Weights of a small GPT-style language model, trained from scratch on English Wikipedia: MLP 256 SwiGLU.
Each number is 500 + 50 x the weight over its row's rms, rounded and kept within 0 to 999. Layers, rows and columns count from 0. Numbers have three digits each. The size before them is the row's rms in percent of the matrix's.

# up: layer 10 MLP up, 256x96, rms 0.106, rows 56-101, columns 0-95
# down: layer 10 MLP down (transposed), 256x96, rms 0.103, rows 56-101, columns 0-95
# gate: layer 10 MLP gate, 256x96, rms 0.115, rows 57-102, columns 0-95
up56 100:574550494480458496480463587506495481474518342587498453492510467524445522584497537503556545501603497504514462507516519535542503411578422495429554490508466539488554458506477418500554511559508503548510564469486575437468483559497558516432516490474460683444477419484515521601423452455461504517
down56 105:478456489435522512559581507526489473567563538457449513553602530543438490567519432481485444515570489488406525479383507494539542544576461449553526462428546451513484502542516622545487469473484423394510536540473532429499441608490541543542470517408442440509494491587591460525542534427462513469
gate57 096:506438469547586471466535499477640541451513452387517477512538517519545519415519538462534535500528523470491582592500455450412528453551466527428519459498478393424571532542528547483519581487573520566472536499515555497632509438545450454541438477465486552478390554532517546548527455568472482471
up57 097:511501523485527416464530466555569544567487423522519477457469449443495490439480495438438561516506404446476535494481418405493453418556462525454557497561520579459535508606508497459483513470523570571446520523369562508408472523537516427589564517476470513566468447566454581503495401533442460470
down57 095:491583462505514515452571523562525524533492538549458529390582505444491386471407522448444502460417379463492414430495544477559431539495485463558545574434559561507467493586472571528429470547503494509437486494558468539469503500444520498534385538540467558421502506516468524436476520609465510496
gate58 105:472479419510502443470539464517570594444523431466549508502470448433572535547546473537455530469445489483485457513610491494533535430471514516565433539448532421478499464552570523505469416432510559601503597584530455609495519559532544597469465416459398509450427554497535503530495504511584546484
up58 105:468521495563498586471501526406535513445522530475521545374572456583418438489529574496523490394492470522478509605471507525463585548541522458484480482507478544450547497460432496563444491547433527530467498549492547510462494519562605589568414532528566614477568589519516519459416490574504501493
down58 108:489441472522401476476588504546555431435519462489572533475534550555516494466489543520576481543472507496468440366581455513530574540478446532545497464510433446505580510455530546443587550529497445423538512544596621488521455569485466558446449426477453437484478580558544492552500488389483490495
gate59 097:449469506495480552443556537384519471548519526491433432561587542522469558551493481536425537555527541468550570483459560506512492539436524504480497520646540541491508433569486449525529486407528527558600549554535524574493523504537564449527459445440445531603520453572522483440449421488503465614
up59 100:546469548563464505499458405485522544553489573593588534597437475457478457539486526475525516557414400441537351548500467528490458500471452421461531577545474440492450448575510583472535534519614517509490476541537521482524592476507517450538424548489484459482530593453494502602512527475467464528
down59 102:428491548424448448572489452431573479543539437439512544456515550474440443532517437457487524523558505532538559435500437527465562509525584538484434479468543487451568461501463455490537443466500442437519538502485444516473437495550595545590487653582537543498560463588458399520475445411506471471
gate60 094:479559505533455561472484577484492461456446494500531434568533457501420462521522473494489469460513505440510455460438530460560483525412545427485517391495525398432529516508380510571414459442492508519499474530510551498551458625545463559578512551479515437486585466513534412365463503394534481525
up60 098:518464441590450501485519473552524505590473456482524466586569546447503477482448500561559582469417462475495483524499422484491430495540476430444486482536523603385534514520476521493439622541358496495469528430499543537493585483583499521535602553529591562499511494434488519466529511577450537464
down60 099:486424518574444458533511488522554512521511497528457566539409408446505501438477400478511477481508439592596532482514573424525488490477498627438451455449414451480453564443530518614458517529547525455488458532460463495456449535501557500543533539572427476512519438533582511598525508399552443485
gate61 103:470391448568458371475593443499546531473521549489445504577447554609532461473457489592536520538487445487467506533494516515442539521398532461443455498479536511455492553440517514516430481509537477507547504573559477443416544494479627560602532437480549555473488443543542498615516487526478526450
up61 100:459487467516466572535610508569448456461388498447496499458522474464461490484469512563497569464537482477416477535540466513456521478552537484554478465536503385550392506425654546499483535588529492558452527531505472511514337526455510597541486493452513461571507448449485502492446473521418504555
down61 098:487450526460527493496481432431490568568525445626512529518531469465505518519577543473499397409532581543466534530439450426495564506428508420465450512525479510545407438518482571529516584408559555557524514516517487482481494464490553372479411460521504538392475517554593498479532445500582464490
gate62 109:594521452529527454506456534483524485443501528433579482489456478562482466615568587424503498471420477496535537550578479490487539534454549495499476560496446578485654529488397536534570538443624444471550555419510443432577517559534465503509473550549532512439549465438551485468499443536471492512
up62 107:456507494465523538419472493489449519515379548546581536582584550499555576563440551530500483575468529500532594586414441539464480489498502548408637492549499509446506549514497456494475440550526550394451483470503527423491444440551451459564522475414459501510502556560570566504492422498484514517
down62 107:525477557474475416381524467517497473521497469617414503570471503448471441526488518523515469484515537558511494507567469500494473459639548527519527577532558597539557569449567440508514424500455495423562552499543378480558512473459491537543490485450611469453482494522569462426537593540485431463
gate63 103:487426429459506422427547538492526522433564562545549544455549535494442456480459544552480612479499585599470471502515569494463522459550505501503453578495480460571476482531456435613530491489471508540478538444485614639542510575539560457538467457533585443478526582468517485523529525497479585433
up63 102:446475556469448456483522537572439446503486575540593408529490447467552447594457478454492439445476618535457554531499515592557503570476481365588516530464539567478522466520455490471444495528480554512466424430489470522377503487442453546521432528576453528539539470465549476509415486429516500526
down63 105:482512441630477485527521519421551436538523491622512415469445513480535570486418527458463484446524521476456537546513489514499517448464487486466509473483506534621467488369465532500478420535517458451369501500590490475524483446499488454496519543557451538530549464387535518429468484454641504556
gate64 103:485392472512362576566497560521520433513482549446494490531370427508466514527565582581556493519575444488526489436517429570420521400491475440471525540468533447515478519419471480465450492461534497538493520465602465485476480527485517423516518581413533476546529493527506536563566571558516434452
up64 094:489546526514501478492554478562548475567437520439496529519511437484430568489584407615402450540512439460479439486487524463470468461509544486506390496491496536478474541503424455535502621534497539547594437494471619425528517463519568499510569444611576480496441539528491571505491558459520416455
down64 097:470534515519500532494461488619511514488471515547565504514483521496426482492486598538441404492478527541501512458459542672509447521542570534479574458430556549434490519539436485491550467416506510524497549526473539522432560466419489539456477535584517600377594554519473467464551394485523452471
gate65 104:520462485500465484587564587435488517541558518564468447515421476489414533474488431511456535530499519506465454500519427505490570542563501517465562616525450525557477605490470541442480493482517529552469459512455532597492538559416491541600465466568522384438534507478494436565542549493485593364
up65 106:499423465457516491551541437483546561602502443518491456491518454473474466483417455410440441542441554526577529566465560479547447506486536489493482483478554535452548484474441506659527539486531485532611530530557595505513575431515496567499434509567529458468445544504508446442624521511583572467
down65 104:504472529455509458500433516490491462523452580517533473553499581474487525424608474449573450551509477511541516551469480540531512507508448442491538507464406542506444498432484469474531454529467343509533412541538532501535510507611498519480607571446602435560374500500601458465539524550545439543
gate66 107:430448516531478524494484595440532432532561424526515482475455483497484463438587480552501470523556493555544471417508367513489483505539453448446601564432462453474465474542445589363480484563532637554465510441509449548518528454490572523509498396505471504552550440516482475544531422487508486540
up66 109:460561449462448445488524437507540443469528496486498421510533566509513411449533437472461468457522515429452444474658523473531476437467506497493480398491509563446505487434518524594413430497512459539479443540438301469509449509513523437482492494514434538480524476468449516518545592535474463569
down66 105:552504487430542459567466486393400514513533533415504441504466551510473472513530542512540508475515520536506505578510539481602527477519462497487515484488538503543581481478532465500479500468469523622415411504508495491429460484443514537553589468498552432528516463434703457505516616551454440565
gate67 101:563477497515614457495456555506533561525450510554490404522473531562511470482589424515592488460488539476513408450484441535487499475503575475509617442562482532537497484449469532478473444625533503488497467506522516543524492522416494574376501452418502533496536511486453442545583587603587553478
up67 097:498519451486558530541431554512569545499468395506433579524467511518394471502582488469559543516552401492432449504527483465464465573553519550528496616516451487541515578521565538470508451579418572450437543512530594462421489374498580509535464535554460434554506491489461437515463540508443487467
down67 100:515495490447548568550465541547447488448519579567512513483462536567558466588482463497498507555534637446512538459485448462567447450368460465454500474501489632587470482440524567509504558515508520450467445513455457507489491615513450613501435434576492557501411481495516498537529434435507522534
gate68 107:436456474464539493466492507469600452540475601452491523528452466560505435447492559605506507405502495521525486491472443448440512514559537651500516552611445525588523566550506555465424468626495610550519447484491563464490497513493497491522489541499506465583630528512517553476500515468525466552
up68 106:519571474554413495533576430457470511517495527481508589526439446487533514457419483473518562520521514510559451536522533477542448463563596468529525623441431502512536459572525477493563561545561521483478503440547483636579538576438459476535429460541434413476484466527489387497542506504578419458
down68 108:426527427509484526497438502642502463405439484537481476488523507477521474555450459420522499531513476465492519567450544573537535485567524544445604553538534499443523554555493400509470470482491448477542483533584385503464546429471484486502454489510467547538493501391385580519484396506402488428
gate69 086:424452518486521503585495471573469510545502488534540487486428539530583440516513490417564470442417527536414576638453515575409525537410515480402425577538492485527532500513502513575490542499465513514472478545528521462531512547455485510481460494521536537509484601542473562536551470334450582486
up69 095:514476471500517538494449478526402558466480437454520413472560514521440538496472520493656452496527478462448471442550545502527529435421590592530577533448478586579463539458480446544504515459464472510355457460451516503499454436487444500514473515479600540479549573481547577451541450597533534505
down69 096:564452446524555434498498444463483445526493404564539525522573515510564483548471569557500586473640423545510536449564482615475442417500521549449499571572469444448504482536507557570542516418442489488467488488515522478493496562583518538516517530474499534511538542374530448452565470612537539520
gate70 100:468567454544491482429558404554468541442406538401476476504513489512507563554507518501508565488556589538482466536525460421521489463496477510405474557520515385618394523467597591478549501608521516584576494494479512467509539473472501547523549484562486497596545552417518498510464437528456486474
up70 104:554555477499527528545490456491479507451645472493557461424516535466550572513431603457383572422450518518503568469496456512573511569455550559472477501450497518540546417547402465482582470511460437489458447506507488531434465567572553489477420483494614564448410485527554451460498500507528509460
down70 099:493502527455550424462508449449472483525451508450475473483375506518474526497559439439442490472585547571548527443512407490545559510489540502474354477478523573525483468458500397515476461509433451588529466555568470621489522504462447523497591467494524466542590532413493432419492513516529599533
gate71 101:447418500493525561567538493492496454496549471557502447528396500558458381526426484578484490458428528583469504472459521463480496491526533455442557430466479474526488509587515554513461461510486421458609442597567482501516439503416473402433523508395479524538523485559516564595476531609459526484
up71 107:454517548488442495465405507490517439446446505625522510548402473486469459545460572461500673481533526519531538530479518509488492568514461482424530525537445438564502482515546496576435462353481592464477492587501511556462419581511496427524481547486450518482530519500545476520452395476523439476
down71 106:460437548555541525464508496544537567519459504430492476556488484523495496589430439592505542508489566511508599545558581520519604431536440456535488526439486469449510548575448548458450463551513444463425499478500496484524458496491452448452549538492561380513511503488341476474580591590567541511
gate72 100:520476572531511521450570541470558438336501561542525474492494495506498505506564483588438448473438483504480535604497571503524482391562603489487502513433441519501454549576489441469511416515602500554548449540537510502573553563436533516499493479494426421392467551497552547475544577469505508467
up72 111:478423457583586442514522467533606524476427517489511472411530530477529524580531515507482447513458581512516569495440519498588503473567514420485542574441444516580509472540504419538614546445565525522598536500440525479479490503560442618520539427461509580452496480538464432503546500558597503474
down72 108:628565506468450440456424527535562518517515463559449526517525417493442460503459516568550503517470473498547554547471545546449549557454489539550502464544530448504505484653577561501481489441529445531512422325511472469532517505487559400576472483518478467602439533457516477544486535489476570534
gate73 091:612464498525473458483466494422520471500547477479459489497371402496529497535565554537506606531534475592577409503544521504534537528487578523347495434471491513510555402524407506491476464518596532497496606515562514582458502490527540533449482434536501416547456530468559490506545481545534496535
up73 100:482515530576501454437431455449518412505578579528517609450463425534486475470591496508527498606531469577467501636443502503551508533547487454510490450553480518588480496569568521514490440429488519539475579548570477458438496498475591464485492502595504473467440605508493557501547509443509476607
down73 099:492470498509533433502493563613570533518576483505529481465539426626484447511537559593472562464455481410516520541461448567490445488534464517561527540503560479545497510430536473564565504508380507424511469579549528490456508431588430489495517530574492462396484418508438520443545479443411557513
gate74 100:448496394479450434417544463547501499493511621504460457546421482518385470434573521618505512422509536489421495460545476474555590563506503552503502450499419502488465578470464483536350526566497485521497467539584468443401465479565525535494469479474452491503519610513500504544488487506509432484
up74 099:490408528479455433488452488592447561510420576528493483552557480440474506509476463510510521465501458456429522550462529500454534588535508518541393532581463470518441540371508506521504552504450490470478465464604495436472493448404541537455565541524470426565602447574471501512488453382471475405
down74 096:524526461476526432531607561513491515511603421533513547462485442417543517486411458499501490515471440457546449567569445478480538421547557495539481464450559514394587440497433465505631511446521489481548584441403481479549542514484431491478438546558514411418489538538503485487402490495518481447
gate75 111:436538511472475498371472485438496444474481569413585457497542536543426517544464478501511554560592450525573477547530441504519572382522517456479520514474437519485541554471504552451497497648501524466563544378497527557498499593488508481484515446516503433484589497488582577423467434477546502538
up75 109:527477498504453406409506511550584428523482458537529508471491522465492564524530446428534429560559488518467431532456436593386508352543520437492543534495469559499537482511429511586471409490473526448446518508522587431532483432434516479413556477410490413579565460479552475522519500483521490511
down75 110:546515578443508529465583458499481484535537436525521480522534556534477487608476527488427552489499506527492486594480504521483530530579497464469605517581535514533470436493579512509511507400427518348485523440531505504406402504426561475425496504515600483504547537550529566553483542555408436586
gate76 098:399446482490529473465466529576549587642529530482492498579485554441511417486505456524473484496527514485530487370416478493470500492503521435438510455646416449534523504476560435453496547457525550525521529460472592475503500579516523500551494522523463492426587533588514464487468485423561396491
up76 101:619513513558492484540518522526414535538545461535556558599484500421537597475376551455448488580404543414485407519526561440450446510536528453590461442474551572497445582546460503482503465487509545490459484542468525528395511431502502529496448557507552552512533453421484479519508555504519573453
down76 099:542480536445478510503533500545490540456519567554429468611559540484430512410548487522535513497411489493453542513566474531508579506423474578600481514540509453600533514535541498480484502549525547696559489507485540545580487544488487565503414438531569519571496543582491463545540447524543569485
gate77 103:521451498529515475544506507477439578538541487407485515442463562502476514445442468538545597506368663474467490519596418496385521520543452559418500480525482543440548487556478508546496423430527486527438501512518605465505467562473477478470460491490496534441493527448547497527435476580406445445
up77 109:616537503454508503548475459444511535532553402457539557522505467456408478518451537453538463414520372531476570467472410577515538515554447482531477529474438589493510479514506505502542468443425485508478464495409438467466493458499564492547475413534545488446441467606545460456531408375554452501
down77 109:444498509482401473452510589481526485537452562462387555460620519481474481512497503513471491484570473533490514410420509525562552440456511496518523410494447526549457465458575492515579447489483505521502504461458599465424414411573556561476446499509458501533539452439453533451489560548342537473
gate78 102:396433493449513467504537556506565517540354470501564538496380480487465467452611496450483474544468516528508528408549532400528495524556469522445523564508489431452486488479403438513597504492580466547544581577544495550475520496454486544480533386477445527418548499473528493511493406468492523458
up78 101:439535544556451474421475529429606520469568599524527462537503523442516463477472460478473496410480506559540390563430572584432516555490434494467535458477573452395546539457504547551476399479484473429467451471482471536438447521390523485460495576524500409486464505474449442413494557509477521497
down78 101:524531503549496456508492503586448504520526505451494553458536481530514510522424565590587473544566520465444557370505554491471583500472434492547411494543503586497570577469485427518604484507503539601500462576522546544544501513453533452454501466546515465571474471463451494566480353406438445498
gate79 100:481485440525548473420492577533471517460425488536598508455406534545507486573504533456537435540407519489414550518387545609457529482491541465516581530547537436565528490575544473464520535522506499569552515508494515452559471559465515534539543539547528459582588490435599467556466483376484455443
up79 105:477472453514599555477479485519519431454492460589432422508513447535440621492530530488480400406585556516451540497535489502449574485525484510470523499477506467467549572501500428574411450454549446474555475512515560490448541419530447552562437504529552534420428543460511405529556596550419478486
down79 105:583417454550532444489467504504479466438548487539523488485528509502586430549543533520529532456562515465428594593484417525482478504545495500539601501516503480534477491588450505419574445369526470588529427420528514505555537428576493551491440549483489508551508496439425498458506532543348480479
gate80 096:402590397485476521645542480454483416547486478577576515579515533440514563490406555482454555545571504503559485456564473538469509538453428462475546447543497533436430561528430527535511543504570465502565508515521455507580500479553546423461506484444484529545569534532564556452580521484526444555
up80 104:500532491624398439585527495535514521437509549500454429561454512512440486568522550581484511512500549496434425576444435568569492470461533488506463448482488517424508490392453575465431492525455539495483528443503452531566554543524555503540526495476471449412473472438520409541479520587636526564
down80 101:430424532548443418469464547591471520469511569515505423495483513457517360512466558558628504455478502464391519385510497479533512509511554496483508563478493504463396517539508541423504467484559536453479484554508556464430493571485468392472447522450535530583469581518419552565529498507435537506
gate81 106:497489403484489356524506592461539473527468452421548518511532519548531542468430495467575538498547580574540491488515511474466455471418517517549538608458458355589451475484496523504455559438514509508475605556481462509507544506551498504525470492527549496428477408424519508496385459500505395472
up81 104:540512484457452480431507582545471464456493523503436352482523443461396546441499501483556399514547489571505493321476531521486550564423569526480557519504521563489472511437536502531588460475459483566419465511467460509453456454515416579505490452482536524506437518442522504516526377544509484521
down81 107:467510548493500448494526423499583539544519539487530577532577482477460493444563595479449515480524530480492451575553502500512424582507571497469563543629464556435584504467527440444550543534562401413597446494511423537573438534586524518477448496478454574464475613529518474458541449525506529507
gate82 105:513555438479407440482490634528492510441460434506555525466456537497502512588492361566493539525606517526487427532611478591506590400430505483521477535531506422505506552516463563598515494440548553516498445536480535493475490513477523448519557541486550429446436476504468573545489499438487493421
up82 099:407407486544545543600413479564437501496461412494484466579468494529547549466411524481492466482466444506511554515419512455466520495482575568521551570500519506491558475523426526395460490593534532490420564556497550520471517438526527460575490372473526408564615520472544495428513518534473498511
down82 100:490446565515447478526437492454441450520408414501514494421510583574490455462439510496556511455515549554593570490538522486463491393544555549514545537476482548520527469576451443509521378499473510646500537523461508577525519475496551399475514571566465485615537481459489583504510576502454464475
gate83 106:542484512481521532413442440549500448538452445526453542501410594580385506539537560495492500528458493504481599431466496487540452508442443519516566539484485463479435558509401535478546520443564565473543534496471578502451516546617550510479577420395508562468588589520501545461436534487438498531
up83 100:518603454485598487476462442464438578545506520557531470454517518546482441511496407478513515468494446469529493490500502541591430458453502612461521461510497431515476461479388561500486490527475494528580568559420542524594536589574414556541546465561468451499522453613524425605533502468515548518
down83 096:579439572504545555520533503569447428453443414533537501443525476488550530483416460514511525539423485570527469536477555472468512490477448503425538540468546422532498558542558459510475501462582484437543516447565480504591541370463451568524478476488474483438464505502452611427427602595575480549
gate84 089:437560459375509546358582479487513487504480467483451468493504555616555492475478484461476471611484464563472544462523435547484533467454525527563540485493503456476498562525621504550491458545579446492497417409502455615531472488475476575409536506497442451447560521474519481485438452509572443496
up84 092:559495509566432498494603490471416570478506501539528524536502559540504496445522392496447448470457577500531442575522554456469540498508512505455501540575602525490539453584500380446501401546511438480438449426588429546486510489548478347495498577495600545502479541491529534493462553472500513474
down84 094:486474584535552564556536550476499530457479594516424521553525467495534483503437491561521533434504545492460509587379522508534400579579426597527467520457460465494425468423515564488529444553490443452465555534515523456464595513508501497462539547527547545432438490490341538505502606465493488497
gate85 097:448565487524539484556530539511479525513468413561489518420418494436561552490530477570448573391505456515558487578470495494590529461517483479419500529454405471488551470492456569478456492516460569602552536576460634460524514636574483503506546465474600485548561518508549478531508431516516508534
up85 100:579439503526484508492484441518486586506618467532519571454485508433537490489533532510567477524434516453519510588466573473476502429410502498414427465505554452465478403572523551538530448529474433468430502475508407483519435533452399538552395517456363508413546478559466466565534535541515501500
down85 105:555468505514492530459469485515520593479500607498499539510500542501485564484481439495532481538478542475481498557540505415502538500504503553467503402621441537494514523503413423484508566451526485632503592421602421512396507451503497456528429391507487528545565487469437437554381509431499555523
gate86 101:509460466493511527507483532497493452563440551421471505532568440465445502473564469594525528495503590632454562478476541547419557514600503521487554486556446473512459537581500538457506509460539478591458588588511472478589531497506569479568453461528459568395581532496516407460453484448604494518
up86 099:455482416502463587512478462488502574555604495539569462441430488499517455489466502534514562490444425510525538452512453472520447511488500528457479549502527443509478558542653553497452451577594519508552463408411460541487589571524451538530396529512487458486380556461552463525459424541547553493
down86 102:437496428525490507523439488459445466502405441454549519474566533594483454553446480550417549481503570514456608521534481471498531563538483497500586530488462405615458562462510507478445491454490542446536397539518485501478461485479524517603518486515438527491446441519648471515439442423416504575
gate87 098:423512433457562480517508514608521606476492522571457533564446538480436475547456474419486509451483503528448530576481450523511487505528531523454481441554549553462482484569411467550473456506497500518459440647442518531507570414598470545533494519466494427560457498493436504602589552440608494485
up87 099:487569458473531507589461508472422523497468510544476544447447474422471593604404499609575520500433501536472526515501466523627490516536433563546446539413473479472390482390575483489485545522445402503519462530477462515519566496461430561545487558574497531549527489488490457559543462437480538453
down87 098:462443498557545527523518481554430427507532598458517544500535564466529513433474504538463488511535534476590482446509446507461528395502432451445501554502531534444456421460475387456467474506516394462467424424563539439455416432525577438397497630470533462520492565572556483540465515511487466470
gate88 097:530519445488602501597391501530509503512468503437498465629487458563411420423581486577533540428471517533460576448414541480461460514503455501424467525501480561430480517428483497485558492568513468502568478592513464531496524500559528459412465533534508397488533463483448455546588519445558492434
up88 101:431501512553479512539505485498499424592598559539467445586524552505497464590558455517490517386511470482432430461481525402556552543591515592482460487551375496458535494432534436431447502506489459389492505432424533416508484487516513489534482454428553559493473447494529425453549518497431494527
down88 103:419455570512505568507602491532533469457460546519487548515526512510568537542484509429477537530545589467519414523530521544532581460477487483579527483502539604594482430461492574456605538473460499522469461498544463503504434528509510449489494564563469429523465605623475515469407519521648519451
gate89 097:571438541502503437481476525377477415438475501468478479504546437562513449480460516434464547550526517440439540513488374446491429519493468455492524477544500468468599512528495576386479447465539433557514492481468624556509509515629522510471459447540526514408526455555590467512519487480416556556
up89 100:493507506526579433569505566478409543479496409524500429522471472498476574485525547484561434555523523347506496575430502507526572493556593486443486529502510424425609484514468450452490552453469450537588621554481418510441469518476467441544516567465494583464495447510537423565516469503526506505
down89 099:462494565480566530483434485564491555496499500513413491451477547563481553455468511520546497562566494560481505562482469476527491512549572459468547567460587575389545580491566633464525425475612495475567538408514452477462523497503516498507448469578484543536537505578355460561437438507488463488
gate90 102:573538455480558532507471545506499537442420500521496551529486444569609511502402487534564498549490500541345460457501479465428544490533512547504513538550562437411485552489513493468478493473499548525412520407507488545472505399489512623556508558546464459504609560458526630509444504495430476478
up90 099:463503404565416469548525478422450548510540466474511531538454558559517527410571446458440486479443637427503472527500533527590524613486549522498571481552614545509572471506476518569465468591603492512495485582493512482496420530433566491544461452528563526524431500513505475542491432518561535502
down90 099:514513505496508578496532600457494480427513505451528602493538476539604511490476486417447437465486523541370563427580497523537467500564499488478443451551559439527447534540512534438537573554508610485469584447520509436470518501520406471414455527565518429519558588496540490449479488486536391441
gate91 091:503410471456513408538501489470480561496448540522539475529466436569481562531534386588461472469448485504553430534501565538448552455462533525535555475449511565505520543500538468546402542487419563493519604495443541519407532466560480562435467505559547496517518483438556581502533408378576433463
up91 092:548535545461525533579491464507514474523526523507540447577440507528503473426428493496511582577486496458414605473368454422570538496439559511491454474551489485474517459531505475498631575536529481454495470485476565484556515528502503371574510560398542492532572536484455417450403531486449448475
down91 090:513455514444496532467418461585440549527417424476522463470430498498483563483549487606508470485536472478542511496493525556471498526517504469499493528536472594502521624456530472480457488386364545568426628508487506449514517500489541490417518459504467477515487408422622414497502552537522507411
gate92 113:517532489523562483546525565387550567480464503506522479402497521466472467493554479516566609481490495475421475577582534530513496466473547607454546464464459534484622494532417465568506443473459518503451603516512524435481450486471472553541498456476582539523458478489546598443501471443601460371
up92 104:501512573629450541562482445427486480578513579526464425555489491444449527560444551559528508518535480484479545527476466532434553478484552428378497471525541507536517497524494562574441578456519505476394547454461465525583484537499522524583432437506445458440621426551503493518462441570548443513
down92 108:460563495460549500469530554538468497457487454500475526509542448530466545485581507537426476503412460515546498533496469570542533485574491605528432497550470527366449436428532433518466459415462531571547541451551478539437599525534486476482585490514641412454524570506569586513513449510447460438
gate93 105:577545466593539499447472581545516368495519473494467490449564593499523471497540551511506531520531515476479426538586500533460448470433598440419591520514392505447465546518495473462438416597528491437425535535613563451543454496431518510496500558494556464556519534477504570458458443463541507523
up93 104:453483438423509415488449472523541422445571485490637505492511494419452466476461406496623499420455516393523528529432457520498520475381499501473537426523565584458488524475480518621568515460469410464481518452422438465501477519512502512484494451446454510537531527533463443565543456479570480513
down93 104:529487496565504365463498447578562493479536484516520486437494508448475452525516417498580493537489511544469508515488511510470501545537558472509450514554443568540430519597528648570634446575525475622461409472506455530516502454435470494506525391510500555574462536511559491447560511538573518486
gate94 100:560518450436498558614517544466550493456449428508485469525506518501493554613524502493526505425496512572388427494477475510521579495499437501530532549370497446481480475632509520466556535498464492597518452508437545527639524515534508533451458562504549494539501561508530526438428540496446381485
up94 100:516475486525490568469480509546524468472497491578516623510547486433600525427504546578537503554568505507514495514535497494541460569381548542540548481476527471558496506480491521565470500481571509456515632414448419382449503496496449456542493365513514538434526441469465480550536585391481444512
down94 101:527514503542531568458516563447593505515495497547489586460518480551570492469431460621544535528482537521506545468538573470534485496474579419488479493546489564504509472483596483560498539486534503642383576544506512428440521423514493437406552502417452467461513511482441586522561583463450448555
gate95 096:557453530485580445497510500435464509470594511545611471464425559494457456522520388468498515460528577469519490524461422496586513458458544475549597561543440447571543476488542497473578521418493598475484548423579574404471507549445555460373548472468504469585534488490489467486544469490500513473
up95 097:413580500434444496402483541524580473497495536591395485499560461490469553480467550531466482543447480503572537377449449489398515439494471491503512527488466479522553586484465578589474527430483515521514567541484454529558589573561548601534545517414468449561500482512502540523471467414429540523
down95 103:453488444429521506475476508494495535494467457529458519500595576441445491533400494455480481520494496521530457555462366484585425424523563496473514519511561507460494432492437455434476507463407561664459507469506488470514481637444501469471520517517516479524579480500561543637541471467442482436
gate96 103:499536441446525469516595403454469473474477514506489435433521486408534582483481443604535596536559582514537456491509464592443575516543498420434487439396452512503508504528403543512521488569527522545550408538554379463535455498463495507565448514522522547514533436558564468486484551534531517429
up96 102:508493519449555529441388507523524500512468475490439465558468576514483504579445498454521467537552423517546503528477496531590560559512547400463593569417503476560538509555518466583543518435582502472581478537436611379476448504507514483420553439530409495470458528607531500478539455491530510562
down96 104:530471482489455633517533507494581500498506551420526504533544490420481590437510411513576458480531466466503451477465444512456576411458474548554493465457505479402448469493393515596490492510445517393589515530404550490553532541448398462457487478508474514559531470541505498450601580500564480518
gate97 095:457533424529493448525487518410603508413582439443578476530481541592462473516461523433407559523582508486501508498531508437602545480471568502449530470500513518551461545459564484460473435563481531550585495561474501516515503482445466534397472440500435475449519577542550608412564532439530538441
up97 085:432466528486540549405520570493499422584489515453552475553504473470456528553531493547428505443491478543537504362490456526391491387508454488564497481415450425434509497549470511491603562505577448517487501506403458446454524479509539508580459536569451492623564473540526456564503457521521469556
down97 087:460487475486635494452556518497592415452600530437488540500448567570398549563471545397446579450567491523442473496528501548507511497546581487505410473530454457402518557516429588485492493506408496547515461474465471507507500542531508513495531467515474454553557504523506509486407545492405396555
gate98 087:549459469538486487573468525448606479554449534480520483480436537486416447501402401601475487537490608560526521479479470571465521417447514516445557549526396441470503565517377518476479477532544523513554444494490601536479505441506577510478425384486585508522543575525511455552515491532538509517
up98 103:464454447419455536453553531458473547425566558453507377640533536549484498518479571436540530539561432487497596493460391544473477487498613520446522484520632537512511553520534595566455504513504542521508533546499511463544490571542542520501601524505543443503503486483565524492460505400539474512
down98 100:480475476545529492523429492451536461513573535486533409544441540492507491526442507514431513501576557490506534468447451554508416374519568513464550465586542481492503544480395528551433506547537531430500547627536551555521486459483570474529534447471570559549546543483675560535470527448447453518
gate99 101:513587460546456410545538589536552536460479469556499429577490491451430530585514519412477498449473501476500489528483496559557452587482516487399497550552483456464521488520421563453528619471553548521592421551507627514445455480475443534452460570461508444495570474460504549545546543415531485542
up99 105:409471507561490537577515496419448517584546498508473485477573467550498563558475504476475514506444567525467570448496591430478494507569543519491549458566470512452497458437541481483475535559521573561521459557471495551371585475541554542512387499612477472350473476433452465461527552442528499479
down99 103:444440504492447498546411458284534486504575535543492429497562579519568564457501539526520413608476462540493469517517497531536603521490519427516477577573508537518543482454521501437504565535512409506497471541454434513561508514530595495458535495577531489557564511468556488545485496449452476493
gate100 107:413470438553405483482465548525485475513477620464563509521454475529567531437515460586489430483519538593455437522469475470532525531487441493512527452474449475534461581494469614588487467565428472455512397476584526476529499466477627476505460535549495427511591598479506513484597548454542474493
up100 100:636501411613615549561478465591472434551535569522514524470428451537387538544510471442469493511490513614517485468494468466528533455525598537502450485490470484519513551514540479466570445526482520540530477542545471530494487422436478459521561494562530477468464543560469534443513521394475395575
down100 101:463522576557586575507456536579535496567518428487573561427535554587472513440520428517480510502465565473464571482506408497450488492517541447526475513610512546527641502504475496470465547421503447484461531456535516508504463483534579518486418475466471489506487528534433533396537490417519362416
gate101 093:502532389411344512481531480426616484436499518442558590572452546502523492452543478526467470545519514492426466543457424478441569432423536463549517591548514546443455537519517501552437545541579540452414532461512470536482398508500562421450533499473549477480514487474528506522546469446500512445
up101 087:496535483465468497484528459517522542500507454442545597533561458538492489464453530536544487435426470515414477593496502398437600444441509523587436549544599541530443461395560447501413576456572526436384496466478439521468466528507488499540529442557584457441449452523445526473548560526476481457
down101 092:466517497493543544532555540472482531491439472519474481414511453486447514508413486604499544395461518563468408478505513480522447505546505497459488432524573444539407525473536453548604499525567441340480466427409511497566500516478471513537517444543474482523513572507530391494502543588408564418
gate102 094:464431399498408485485455492488449386503555445553435532582470436485474455540521483531614525510475518386556505399435407460564451467516514438461491428506495476520547473542465546542474517450555457594545597578483523504500454523526506422512556521501545538589489546536544476459565483512487485416